Part of a small language model's weights.
Training: 531M tokens, 3689 steps.
Each number is 128 + 32 x the weight over the matrix's rms, rounded and kept within 0 to 255. Layers, rows and columns count from 0. Numbers have three digits each.

# down: layer 6 MLP down (transposed), 640x160, rms 0.0624, rows 490-571, columns 0-79
# up: layer 6 MLP up, 640x160, rms 0.0624, rows 491-571, columns 0-79
down490:133093149091120104133171148123045107120105111122108070116105118165144124138106140094168068110141125157188085142173137149135117121154082137176119149157088074130161089113133134065086131162133135139119124110182178167165120128069087136183148129
up491:121164069133150096137175176161122199117072144100111148102096165104112091086143094146107117081159091074201166129181093091129166151164114129137139141104133091100076152160099163174146103140197166137178126195114105125128117080133175191164170111
down491:144104165121141136092140121158118177131177127154161078123105164087114111130154172156121104162139153127175205095159076126109102139115092196073100135123136111146167095180082127119102174119104088188096068130157105091086100078143153099163079028
up492:100099054114100048130096108080126150148131154147077175156116142122129155080137177156132068104064160163095177149131129151143147104110139185144139129092122061080174110147083121155176151089109064132094162114118120157136159068135153144140125171
down492:122125163113103167127134134167131195161155117161134105132134118115085107151065077137131100162148112135216053128173150079128122095154180157084171131127141164161145125118156101148105131141179147149160154098142101137107057133092164113130153178
up493:108067178149120154068110138111077131073062110198139186107090129099184184166094153141100108194114164092096108136080128137159112182129105161162181117126164166145133125117140164102097130139140085163191146188114137172105126123117155166115142141
down493:155111109124080074095109141150167085126163116066150129151159130118114147160130111178098158141066085094195133150108147131179128191172136101169048092161112132166056141234116118197107137106112074075162118121076111132122123126197071103145139113
up494:188128178066128097161110138146164119123072143094167155072114143141123125094086113142163124101110164125110104133156093124097092149105097148133114133111070135146126125106108130131131138103150169126148084117133131131123174123101141161127171178
down494:090152060177171137109114133117062125141200110180131116179110128094113088204162122147100121169176153156114103118167148147145139097156123133101124163128169128123089119140171144100146132081129089146115196155131110132161066135200107130121084106
up495:123151141130138097148141143114159115091129157114096146119080134075139132132150082132146133135183156146145118090129115149108146133130097094132153132130156163140112115154142098114116150111127076100135074146137113125170157107134108185146150126
down495:123094145136082140146114109150111137128173097136147155132164118116076091115130176126104126094109105134113111180103149107133095130139154132162143118119128092134127133108088133125146114148131154141103140112107172144080120152149130063149126134
up496:170151105114167131165088138115111157139129152116112101119158145086160161083116114152123133136143152104091108123143128169081150157157113108156120165088114126154125107128136128087137212133143112131092160184102084077081165131158136088113129053
down496:123103119097131127134146108128162088107153123159138137079095121130116111148108138100074135169120163126187136152108112123155096084099107137093102135183167128158144127134126156166134080123089124137167118099187161171163081077091150158141138166
up497:121160136139151119115180167151119110174151098178133194142085094155144153113114163167163099144116119142136091180121105127186153143160173092121135190153137132181090179150120104137165141137135115099136089110116200102159142099110143112126105081
down497:141120135181100112129150156187126137143135132135182107109065209109160072158134125082121159101144159137139104172109104094159144123104087153190111127136162143082110192211086131150118093088154100151142098141109132094151105119147150143109118119
up498:156137117141159109154129091111122077159103104100185126126113098123154110086124082149135126159115162152127147120131157092087165121110109109123108112145075102166149122160125191185108105131101127122092143160172142135185154122091119107122118107
down498:127119117125102169114122149132115174112153152142085125126140145154064104166108149136139119119160132146122086137173085145156096112124146148170160154106172141130116094105139098093179156136180118123164140093091150128110099134148152141153142132
up499:146146050099129068124104137113161165121131142191129184131115089066128129099102116177168116175163158128141126129118111118117150155135078112125110127104130127108108107079122133156121179119084145108108107147163142119103103160192152135122091148
down499:105154174145117168168136138105102111126152133093137067120176132167141116178135163054125115063118115114137131119101152140146125133077186139117172133115107121131130109170113117086142114115116128139152152126101093132125136115088082108107151116
up500:147102088120192179096068114114121139135120089103122138140061118128099132063099111097123094085114109101126124116185119109120074168114089084134096151130046166129155117158132127161180129038053140192123112171074071184146136129201120089145095133
down500:049135175130130106106151113156127109189119118098108183113113103111089162174132140102148099121125105159117130191102079117130156075133083136132101125065128119107159156119111181090063112109092127069128089142183107163157093111141140105081141112
up501:081102156090168083157114107170126120164108151180104103114082117148146116109123116104147087099142168121147106125116108146108127130111095110197129169143092076093109146169114146150110144119100097077096177128118130161122139116121130103130090133
down501:136114113142128096120133110098136155056153168067112128110147132128142126134143141158143225171130110144150168126166158109197151181110134154086127150163191079145139139104134127136137113124202123159175103154148100121115109144109149138126114059
up502:123156093129148129109157146103146085116104123153133139147131100099133135121111110124145121175141164143188107116148138139174203130141101099103130138105121156120136113092105145150101121091124103125152138100153119169094144051123110111102127140
down502:168115150151099108113096172151105145150171135112134172093095144143136071145127131123174163120076100100087178108107124130137111148141142105177108128141137054123111072156138103156141157130158136078133089123103141093148134153085132140123135102
up503:152139133133140104125094158109120162083136136089177119105124120100158104147125109102123110114122114061081091127149139141104135085143086113094108177136135160142157109128105200156093110132158133186167112136109138125149072163104144133189125097
down503:086141116102110146143134130136135104187089094146145149114124142112143170133079112101109132107128177148162165122106075120173123198129170137188147061135104124082117163143143130130174159155125111101162158118141145124139162145143150153105118140
up504:100149105184189096192095151130146074140218137137171096145148098130148183180162078100193112106081131136130088104029174208102110161151084146161149116110153105111120163113092097077113125061139094096112192147107115168178123131115118146143097121
down504:124098178103180139109186087129073196142036089123101141095152116116126184130140135111091121130138061072131197154079111128147139114052114100089122110126147150183129196127169156066129094138144185138137104149122113075102141118068145087116187076
up505:068174131168147161160110140141093099096089166162149156128106142163102204114120113141109120059116147129161151127074118108100106133141145173087121165145077138132097130146095129146141087152119128133093141131115114150088179129109120120109114151
down505:138174126095073174143181159106119144141120117127148131135178163112162151149111156160115108124106156111114167121100148159144161147112135090129132086110152140115135168101194101129133144081117148084108134080113159116084089082135142128131172110
up506:128102141063148074169144098098213149134102177172082159099150206111094144094138071086173134103164122140080157120151163088190034183117060152162099108128106106156106145102125115132128175137149141110138206122170124127070146161165038124186126124
down506:147097165153058133054115061134133109153129138167093123114108173114171104195140139039158159143102122085127110094156107125150118150138111122159164107129124109143191139134129104146148086129181149096179105085095159148136139070138101092107137154
up507:134067083123110127103183168128118108090177110126127071129125106181171159165182162150113110071081143101149139155139148126178140146083173123113159177123137162119121136058131155153047173136117142123220163115126112146132147097083126174165135170
down507:169083119178156098139095161119184088115082118107170081162165106110073126079072092090095065189112150131146146164082168117106144142127138131201135166122107092130081152166144161132158144149180152101144083101187119156105109109115179080153107133
up508:143129172164117102113112117069140155108122082117157130067088132162105110096103117104123101153188172098119107138109146115174129087140162113105150093105145093149077177166163178181143115144171109208170141108125158187132111136082130077095134149
down508:160176096110136160138121117109112113136151115168128132112160162126144107090069116071159067134133132090165159170133120134101112144132149101122148176119118091107093136211092128108126162115186145041143104183078162113152135106113125172122194129
up509:106124125160139128146128111145142066131113149105180136129069078151173067121116127100086108105130224111175159116159163101068117149163119102104145148110081120135201119099116103103120060094080110148134194119095142120131178110080128153146163097
down509:140150101146128172102150160183092097087134129169083117129151113180108103093141094138146097144139064143097093176108151123117127096109123130125120161115146141151111170169146162106150175133199147136087169149090160107134160109124099136125083114
up510:178076074112158110142122098104097098172142160130151162168115128146123097123097143112124107083064167087147115094128166126175155138109135146073117150119125146089145083126097128097114108148177118162143124137134138155148199072095143169167089176
down510:133173129174107109183106174165124097108119094128110152057099089182140159191116116134149194131160076185118145122136131141136099131131103106186117150134136084101106145126148180146088145127124096130170152119079164113125078141120152106095105092
up511:114116124148137109123166121107089168100092126087149123091117086133138184137115104118115139190105158151126155130114127103139070121133078220183145120134117134093134140107073159120088155121112119158175123102115129182152101093128157137115137053
down511:099175105144126142123096096152140124155119164185123110126110152119164068147149166138154137096074126122182132113138145125152148144173150114056155105139141062124064163112139092089141134100081163152159193115102108109128121092179172096138097148
up512:122166185099127122112138133058192124109090094160125189130069166091178136121120128146087138102096150106126084167133188140157163149129139150158123087111114099152164143091159108129111166086144146141141147096127107153097074153135151171145110138
down512:198104124118105120086178071182128154165196173098080152117124174115065104100122162118111089145160117124138134101166098090131106120105114100100141124115135161127126065176098165131112080161107120124189117148157058137148145157085128169112174136
up513:204166037184190105101117145144127105086159141091139152160091118094095146144127158094169129130148149133128079172120151107056145106076085143129077128147102130110104141117117097166130133169123097162121140107148095113091180119155194128130126129
down513:115136132117088135149151064135125121122119129130105114138094189129161124150170120158172146124179051150113146125141092066128102169144161143130100151122202086135137140141105130143099121106098070135078110184093142146213135077081105161135122151
up514:113046090123117109156088098094148173089169128112142173088117178094076132091135175092095088096115135097109118160079121156089119096116110156078099102096139130122176163106086144088140080070111107173131130114045121083148120130134121122209160142
down514:094131102126133128177135185130126179105204124182088088175130193145161123187121140166094152173072150103130128109129165138141218169138166114184085160165140150130140152144171130187186091115095179136099096101154105161247159163136129122141131086
up515:178117152126099131097132172118176176131137081120119119117114138152088116130091066170107124145115177130140144104176155114103102153110134173151109091142112116118106101117135104106127086080117144129154128120104086179143176113151154138136086124
down515:076104114139196183166126149140091093086155151137118129133093118122128205136156127134122178146180097151054138163072123173158128139143156108137150169112160120142147158070182101138173162128129128122124130111173161112130116139069085110106139130
up516:133107145128167098127102145133120174085106163158113126132157110190136137085103106141100109168104104129135116147106174132166130093157152186148114094155103031159125124089181173061100142123121081168112156127077090150161173167109140157088149059
down516:163159161132125077075107143116166093150120101124136136102143177072182167118092115103153102152046145076155163126114064129113117157169136149146154147114095132139059159169059138131147100104156154111170123127178162101124125177191113129103121201
up517:108099139124155185158181130154064172077140114135081128082097133126114111155084171110180146084090183145209107138236099140089052116153129107115108069147149096086121136157115146162220129084144090104127134129110133185124122115091121145142103158
down517:132082109205039113111067111104129163205091140077132124177187099166125181090145127191132203091169136131160176176065159083158131078122132129149142096151142135080106091090116132136132136174104038081197098115117071156113114147148145082141192098
up518:151135161168113159170157090114093090083120092137100122090122125137102120117144106119140095145185169106112159101143194137098112164153096109153161104123119092113165162105135112128095088096128154150191129141143096148147184163148113191132147133
down518:120147099130188147148117178160204137142176197123128159147123168116135140165106116190117144145121076157121125126166080123162144123148127168114106109118112143148079120159164145132164125158116102131100148166088150093131081100091120108109108146
up519:148130074187114152085099179153137079154117111166185107182129124128150119086101124123201167134097127177127119163089122205177159119160085140141153097100106123090145121146087128093134107127141134126128183073102134196125080154090169139098116116
down519:133143117143192090137120134085181104117083146175111080080163172138085132075161161105065111138085066117137093087140134141136122148136160122117081134128118162125082131126106103154173108131159136106126172101183096139125137105151162173133127069
up520:137149090127095097141163146082161137105147102106077107133071099169143125114091126159137096175121121114105110048121172085119140136117094086146131162104134078117104111176084132117091164134120155140147207176089075124093217136214135092100153115
down520:089136169138139120136150101135071140159141170083140091142163220129106130143098117053147188155092192144143166129132089154166157108192107124161156114173125150106179201118169072151172124142174143108146112097090157133101176107120096120089151111
up521:123069152118168169141130146145122118133121166092127095104088156099105142089126125094178152160174131146051096086111171122145154115117116154131128126093134154123120166127122160165087178159104159126128198140131167198106214193164077124131087133
down521:159169114126103132113124087187120157104138124214084137118043191156177130149126069138114127065101164136141146151150085128124091109180114163116108133134131128112126134124151114124137113099146114125154123106096119077148126100159166181099188101
up522:156109144107128191158123175148085104135161082160092102094044091115117112162125125159144172175111133170117108117096143092088114123135103099209129127117079046116097188110079110135140082150143141095108084186064090135158167085136121095103114180
down522:099100097111113083110094057119133114138098156087121189125128107140132113098092118125123034116169125082099160084179112131119088162075167122064178122132134184165175094192171103128096094130106154166142123132122188135146096128108140115141130108
up523:164098124068126143171153152070147159108138159175074082103183125119132103066098109143152124070146127148150141141177084188115107142089131113146120101155177114077167194089132105073143128118134116132163136050138139139162165141115175117120127101
down523:060097153130127111122137109137058084138063094121146169139082135115157138153093152124112129184211148165122078119104185115126160106131109178086120113145091155172116127127051131132111124152081176115101163145130147115158138095178104169161102149
up524:108130182061164098137123114102158155158185127151129206151048106085159140134121144168151117129098147168160120126139185127142127160125115063114183068095136102155132154101095156197105167090115145093158118082144149113089142129125103174158106195
down524:137141108124138102112124119180131168130114111109132067110192141143105182098134110118106077173137180065124088139106116091176125058158159154126101103166069137160167078123069130121138116135117103149103151111134110140108118108174120094121184160
up525:081114129111120170170085155083152114148102131111149090079152152086146100127104063162169095165158149132149091158139122168135148148133089127105128116133117139159061151145071157153053149100083121137131136144145179132107104128137161108125108178
down525:150162147091119108070071099173129106158138063153109113145141149111118094125089140095098132087114168146069119101117158136091126095155189132189092164131157143145145098128144068153184127141105143133133104117071161139179105074118077110081147095
up526:133127168150099129107094151127140190063168114144134126087160157135109180176134129109098079122129179151159157094144172119083067143134102119090200146118115141167158071155149114133082179100142163182137173148081164143123167127135083106150117152
down526:157133128145158122117159075080071217096124176142100120102150119159106162164119099115141115139189115097113049078113105181092142112152157108109082059103124119148093104157197178102154131141139116155088135091127102121165141080088144199123175130
up527:109135129154113179199164104116125131090153092130104112045079051138160112110139090150113086128112187133140124142092069177119150170111137109113126189172101120135119106170131119129167112068095158134100074050082135074098142142133158146114176166
down527:133189141134165136103107153111187134121133117134137083145177166142069129173093146170147142105143089141152164100159145077157133127149129107100133079135138162134194179055142222146062154120123102082116152112112084132162105075082100145087117116
up528:111138115106174153174119096162147136168100082128152135150120144118124085106162181123112112160101150096123137128161115150185086136162170121140098157136097137101068135127044120128145108153095107108154089126136085160079166114083186154112114184
down528:171095158116078094096182169093106082099114141085101142124083135182148152138097105127140085084082097207125115153083121126118124141162092100147107098129130136105142113140151126141106129157193173149052117080145156094203091161151030124141186104
up529:120111147159144148172035120143135133123130169143156075183132154125143142129111186202122073112052115133067120108134098116163080160135106151145044148071093160037092138023133101042123119180090066108156162163115091114112154130120159121126152118
down529:162141120133161132098139076077119209157094166114183119117048123170090124057136050155077135132157188126123153131123073204107172104073225124035177142146195078193151211143121100080136119142183170104066130161145104131129131119134142137128098110
up530:163000168128113124095184163116112147153068121097119095088122127118095170128170145136168125053096161186092083109162141107149120108120151136164203114114119079117179167061090161175077154130097079110103112063148151123162157170126093130124140098
down530:096126099105106094134091142091073057099115123159090151125170148108102173162076076106091066190197158092156134107063111158108142206144133093145083151204160141129130107172154082149157163128164094178142202163137096090154131113161148071156178188
up531:146135123194107107104071142125058139114118125159095098115141138099137105111084142139154130091146173117148163107108157082130097109144086094107108153077146188087157063161088138136116074123125108096154112128119093150098165139140117119158124116
down531:157139148106164075122132109087118064180177132133141138148171163116099158140162100135160073154126091123106134143119125149155139147139124080086139128109139114128087085174092100135129127112147139134210083129151170124110132160113151133109105110
up532:161189170115087110132122126105129102146150101101096122097156123069101174125140134138089149098102155122105122140134133149127138133147075140163096129147100133112145137130088116136135132116146116201156162165123149114131111108153130107107129104
down532:102102083140200147150118141157130163133116133150168149153102114186133081101107123112168098146174135110128137121127144104093119125117157117107156155084152155159122099116141178121122135130146107076090115093116132135125149125111114140138138138
up533:149140156112118125203097127097147085132170119166153137126142097123217121084062131142138129209103123111105074129041145156123186121145119115095155096092097160185165128127108117120101173020092081179128123082038148170193121127113129144150080162
down533:091139147087146116114151119129102146184180114124083165125072177077129115174117088170151142122174195120150127154152096087165117094180104132149132148183110121074128164128112101137135142102109127144138084185126130126119105094184153114159149101
up534:069085116113130130137075103159090124141127166147143134108076087091161147192092106217146114115156178137187138132144123141102123191149155119116124146122157126091153121130102146156093093108137123105095095152129147111137152048167164178134124167
down534:160167174082172134082085181115108131147081109126134144072117117155096137106151085059121098123149092151128105121135118129123117124120103155139158122081111134168110036130155153120157180090095123155138149132182153136171133129122067101114139120
up535:134121147147172110108098078086072139089189111105149181087108132114106117162130207114112123123102120127132085142136116135149094132095164092088175111115156050106102121093158118153174127133138184144194051134115136121148203105115080163186081150
down535:172087108132105116091205106123107101143100159185140107133174125107109141128170174134137148144179181126119163112141139161123098079107116186169186130114118095140162081130112109135121176141150149074073089100117198095123086072153114049177138128
up536:102130071164169115178105106116160099141125056172085116126099068163085148145133150182128127114132097115151142057140135120168086108175127145129069095140155095140093137088156139136147092184132096103075128148064123080112143000107147126135187117
down536:185140097034134139100110172119150140145106130135160156059151114105118148122093110145137116151163105155088090160088116122164136164185137124117134161107030148194096095118069139136146101083095153096199165152209108196112174171110099187139068206
up537:072130098095180174146198125101174147158145150175113118097115131173112117048128102146115113089105102145172160118126104124149187134122119148100110147131092114147086107164137193127156121141069150116134104124169130119212145177085139141180123112
down537:187128151208086161081179157147151149133139095127127188147121130107176100108132111142135177113063167147117103160063149114129178099132098085097113132129126096127096157095158115171092023159180142126151076108116099166120136103161095108098102150
up538:079118087144148088124111147067166172116143100156096161165088129095166096131144120108108133153108114112079109140050158103121105173113032064100111138179161185154146179167065116138137147150074095058136104100110125178170144116115098116142107116
down538:101098174105153093135130084195159082148109183125120145142148099076133169110144143143139140056105131109090109103128060120136188118174118073119151135141173182120092148074105161109122197157107129119163101090156162118120103093116102109126109153
up539:116046134159155113119130113117097111059096121105140061031118111163086178096106132146124178143134158130130100139084171115169075131109115098180122122199133064119099152155118121101155133140138192145175113122157152168120150110190149106107115160
down539:195143135178128072127053147106142108075111105202190128111112145106103133128073114088146126133181096077169166124150136165107092208118119155111143166096148144143125125198144109160094130093129127096100134164128125101141171122104070136099162105
up540:099118092124122112148169207097103162160106179104150101090097166130129149127117167123144087110089185095103111130127099150163156139144147160147140130083119109128084130164160134121161119194174156095129068128065113145133133148104162142103117083
down540:085077156162147115111133148087126145152078185188136146088078121109127117075199143097230075094144126105082147191094144083161125127180137105139051136110181113091103114147045120136100128180094136156095136117132139098199121147116155100080161144
up541:119179152125069101144205130094099157099148170123200175131166146123121122185168204132159081130084155090089084080085153137174155143148120143151124147080129092085084099183147159079156157168190170182127140143085152155088188100165109092125157121
down541:131138212118115128112124131117089110146160185100118074151113136157191131103114134185115224110138073128133119096195127138154143119098162134066117120091107156135110176160068191121124116156117102205101075163202044128163138153149135082147097113
up542:104093093112073172157181119136116186081084158114120086098179169102102081068117131110136128111126117170157059143132134168128163112084134170193186146083169156096136149145120146162157105171174120150216178158120086128080082118127179152127149172
down542:139149103128129149179139085153136184111177137114085095116103137125068111074090178154161149137139113175145114080178150124161158135178112110090145144061131148116117075107077152083126182176099133137167180173098112124181096142107128127139138080
up543:192126103098140107137101142085138070118132111133111190131124064161151084147129174112130106170038154156114133140102124149101082131123100123112095206156130122130108110135082136138162122090112086171158133110159105113153134152053108178098153120
down543:129099107151146127187117126143132162099170146127090114097122143170086113077138125150091127134164127085107133105131140125104167092128143131092102168071078159099061063148110146165139158023095152148142088143109143116155094087145127165119175106
up544:117133149119164072114110136106158075096124096158109137074117140152108111161139140100140079105115078125080130085083183117173124159114070093097123141155117135077089100094100101167107158099153091167126090118160109108085149129114059152143120105
down544:160172181170061111181156175117113170140172153104124149167137107120083124148121142158138191167102153117155143144142099113128177151126125118162153151124155124148144173109166121136176112144096150093111109112108176067125125134144139110130138159
up545:120172166161165095175208122154150172132169067190097115110139157093133126147126139134203130087100162094149164128130073175111177130142073135136161114139106145128108104198145109132112151165103092130170119146065123091166100197100133097191141111
down545:192140152141146140114122038113101196151122107172137091125108072143053142117161142120129165138147133111120096112094102097111162098207127127188125092107110109109091193156195142118120147122179081124141143095102127179176124098093120192122114106
up546:077117115147153125158125089121189175081158127112151146116118122179155158164168161102099122104145177126067163163151152093100137149171186149115088150151140136166134141112147125204116129102092093169051075103134129079141146099093061127155106137
down546:155149188109124098124124117094108105112090124140124111130148185067111145133114175179136126126079118111174119146140147134141142134117152111157109091124130129116154172120115163084129150167099141086160167103168108166093125183136176132132204137
up547:116156132130093196163087134112219119103102163094120126172154111131196158169130137141073141115054128121130164132126178093146114194116137150052123141090126163133139126139129068117125133122155127136158137118160152097083127115065127211144145123
down547:134108111120152040153060162067073134166134094140143159090101082094074121103085128138181131139189118123131137131131095160119110132141071076155125117168112113081149066132163155147163130124142131142139137158121103165163176187042145093193097083
up548:164142098156086121070108124126133110155150168147105105120113134084147154086138063132132094192129152150067210179113171118140095158120113113119118163138144153113123089098113135152157118109097136068171146138126125144095161177174135043121102073
down548:145146093139058142123132113143100113147158115124163215098200121091178135076136141148163144150122124158133140155106111138202126078105106149170140120139159133119137117153088091116142186083134064149210070122180125150129157139127178149148075126
up549:176146095098148151179119179109149133129180126117115118179149151108125117146154192138139062169118147089090145121093080207123143162093107098082113110091092113157127145155124095151104119131098173165157130116127122103071159088142133115083071080
down549:147092136143126117141128114137123136134092123159149090067132127127099097107074071099141102077160115151143133134181184088152120105151140134157135113110136134117193080090117141103173190128117116127097164155168133118174110188137117128154173103
up550:158099116099056105129122137157081156105133190161121078159095173125077122112104128131100180130119123141120129085153155091111112168167139141130150115143111112126112068135173152141151136117139113137109124088120104091150125188147127161098186097
down550:184110152149143127129105167112096156106179123074110156099083152096185178155173080183224147165165139115086102168158058183126128144106087114142152125150098047089130144126168145104122130143180069164129155112152129158111139131096142097146117113
up551:120089149114137126090125118097148147101145145167132163153170160101152088153111128104108068082121147154098098092154121177139108126143144143123012121099121110112108106122117134102116142132115073170108144116115134180061182070146174104178104098
down551:137135084149171142128137166142110095127103164101152105160103063147144114135187092155152141142093151132167157175145122110137136155062113127117179146159107148140173135161126101149145153114157104140158159137147100163142112165132136146109091161
up552:143136161149081164176220124103133116110145071121088158066103083076130051145119083175141080166154167162166135117155156085122080149155111113125119124198151078068084108132128142124159170117128155136176087139096116128176142116133080087160132171
down552:088102134105145142131083105122136131075134193111177081164126019204133197118093083072105164099090077080202090192109079204134126137125176125115084134166124158182175164157085154119164120167157134149133128092180058181091014202146165146079106122
up553:169123168161139092146168104136058180070148127127109209125113133143095119113094139127129160094099096171127104111161162089145109166109105136168178162053115101160109143107188135141253197144192133103134143161125166177055110049120097163181021121
down553:181065198134133127148094098169113158050145141149127094198149136121116245069113204213097199199182170096139098118088030127136069172128128170163165084130188103041164176080151150196045112157176113134092117155056106096145089089230098079192093115
up554:167208138091184121093184164176098140162080172098145110184127185117200133083115191119153164142133148090144116096121187150139155113205126139119147137125216109127146102213139113115118063175155130115151108118081095144134178100075144126171085130
down554:091089147171116100165116105129117085107087177138117131133122086091084094149099148164149102120109162123174087102152169175067172100149080111103088140111135110090159169093113085105072177136173117144083196086113055185092084113161161125134114127
up555:146102134122120085118127139072150088176113167145100118093100119094089116160164138117124075040107070151152142120080116137117120168082096144071107134166106170089143123114097176179108143153118120117147139153117111157098141125112151140110147085
down555:114145128180154155144141130138111114150133124148140124127134097107128137099136147125080144163160214142128141117067134159170122113137112118107167134122129041138162149113128112098184147178137063080071121061157149081132142123154117112139164155
up556:103129084122139054178101092123147131143130135059104107131189150067133036073111168112135061079152157126099118071127146121110096129118145104182125163103077108076147159095096088106138134165118129152107112213087118120143151117115170150119095096
down556:161086148097074157123175073098195092085103128168150151119102088124116097112144149153123190190164113150095119147147129127133111086135106144130099118093147105201135128137099130125115129095184168113105121094118139143140098151098094059109126128
up557:064095140197116145138169157114160180183079086159085110119127126077112100157204120140123145088110102135112156182114128109101167140145117148128106101107121137064155125145106095157086094103137095176172135166144119134055125045083104105195129096
down557:183088105044144133114137109041098120127152150098107130169128115128103149142108138089154191107128161121111171136127148161118090117173076139182111161104101175130129075123206155157115179116170132135112068121174158134118133159109174144102074060
up558:113098174127188127124095083136161117046112141155124107101060127142162153160136129132079113142157086105106084147089145135113136150167107158166098167150096148136109130070131138126139140140156091102153149140118162103118071154122157161127114133
down558:122169113149046119173149144118112168172138128103132174133157103145122115122126117140137137099091158117089135132136099109131114114047161072102161116082173068141118158167163111130118126123084109106106119150089034152131155102121100067127130101
up559:143152163124150130159154156088156157148122117148105083147151125095172079125146140140171136115126202120077104086073099169148151116069192138087103093132086140075144115181111070146118120142148101128128137127070117137165165170076139140119134137
down559:106085090120158167149142112142106145101102159147156218127171095183131112118100136098097075087153138113129180130177102151089105121137062121169181167147101082173080164153103178145107101188144144184116113138166111126075069108103107146150123120
up560:092067167099200163094125159155150195106085187192097065118098178167109160074080122102171151139153145166101129161107111165152092205091129153142191148131183087135101147104151148153125134147111161152136088077152066170158169025156221183147146136
down560:015168124154096127137124092124135148098105112159189156216126120084080127097139130174162199100081103097131121183069114125155158141114057175174168143125124186099070125066172160095129128137074167126091162165086055080156101104085116131111105103
up561:080160106152130166168162081114176155140099184080082163150138138106155171082092126099120154158133152114077122130180139052163183094102090171140115131071133187094187134073156122138113157104098134123144182178080046142113097129096176217130117196
down561:082121128126087153190183075116114117193140214034170162094134130081154113126069142148065227126151148117116169134118125110120082067119153137147179190061140142183120105116140080088120130097142184177050138163077140144133078079163118111089102078
up562:093135181120115108101143120155189172114126164133101129110191115102177157117125148176194139141049150106097169126123102105081184178124066078150141178150145119086131119147132182154144146103108081122190144139131067074155090109112152083146155082
down562:105101108144105087179109109126128113133119129124118145088123110064131122176165124145058128081117145197133153159144130149169084118132204118178118149093066156133099170135136113120138149132146159147106132164129162152057141126128087162090121131
up563:162135115153112105096123137098152116133090127118141116122122133109162128119098107148123145190060122176070110151110138080167172108176122132088152092161127150154133165137115145120128126195202110122156101134121160111120098106124186094119154114
down563:119119133138157176143119088149105112129153123184106153112124104135062153117120133118180116080141095081182112070136158159100115157082102134179117177085095109120216075122163149137121146068084176085113126144110110143144121091133073118151106126
up564:126126124105080106134142185158153119105182141136138124141100085133136082141169122153080144153149196137089145154145133077099133094101167105053106105119128187104148135079158114131104112092091141215120137183066113098118141141139089081076160128
down564:111141150137166100119094116100071111176114115172095159106118205103108135141119183110122090114111109112087142114089143182181155087087133096141178155107147125151103156169099121047143131122124139116055169086186134117099111171137133142097133115
up565:201175077218191104163145105122188136145088131122143088125111074179122141124111213102154151139077152137093236043067106114113110139155083120110147086090133155133192129139118088164166160161140151156130144143120125101083106167098110075145136059
down565:065131165108190151115145084147153113095085173096138110153205165042115163108082176101000119106125085070184132134125205187153141167081157111112097087118159108071153162175154149085149120163142169092042143126119194117145172114190084143107176123
up566:116123057181138172141083084127062130132119108107120109129136131119149180087155129127104157148120146087141121127127172104119176144190103128113129137138187141105150120123102145137118131185086117135107125085052117150161116113124142149146124092
down566:072082182163157103124178098091103106083155127097077154124196161174122105123096076100133113089138161144094169159137133175166120110106132099136110170161160070106134106145138115152152102109157160100137090142119185103124076138106106108081108164
up567:136108113113127120149118120125128139112109137155126182105104104125203098108119091127187129128153104117135154094131157108069124140119105122119110151128150172138107067106115167086095085092037141119130130167147132124097144087133147144140143141
down567:095161140087075118149116147147117078184119129160141109153139151169113140151125123100137107188185119068079174190133181147120155085156103056126134085154112141138119105157124128113184182132148126108137128154104177132096107142110109154136128111
up568:122129121100129145148201182124113182110126123165143163123152127136174172126099160129119166107109187144090108126114163083135091123072129099142129119132196101128128095183155152204169170104107082175107074140087155077134115137168128148160132134
down568:111144077071117110167130149137140105188149140098123129120108119135085097144102089187167053141133145105105126152153127115115136124140134068115127186173042121142114106121074164129078110092051137114152094106096119119139134056108146123159159087
up569:089172139151123127177106134143064128139114141123140174152115126114158158116019130136114154107168145126133146109084168169114110157138093097182133143111083199128142074129099101083118107100091095140135148179115070136123146149109144168145107104
down569:183117090131119133140141120125166095179111064160171105167114163095150081150163126098184076127082154091121121122148107136109149096106117130133141146120174089144130129140136167129115142099177140147161106106117211125137101108089133120082102156
up570:126149146135169133112170123075117122101101084132106090100144173138101156060130087136093145127059144053146141123139076136106133154116138150135126163124096056072143173101083112108094171105141179098193166107153075172150139125125107121092153177
down570:109081166075160062160124157174118112124140159077137120132139128105189207107117119141097139140135131133144173113082122091165184166182143052130114115190102152137122200139078181163090112130129084124125113176109140082060095139122139118206132071
up571:144127120121139129164107105111169094133019155136126099155040091068113126176130109109102168157101174143151143070114164129097102135112098130098128106112095167145095115140072114127122123097138163131101118189158102167125109092147179084158144097
down571:107138181169189179076114112090111171124168120076209116145179110150133142110109197153109143088149153183164092176150127130146164141182094139165121123146189116093132127120199157110141163147113118154119156122185133086113138175153082107160099113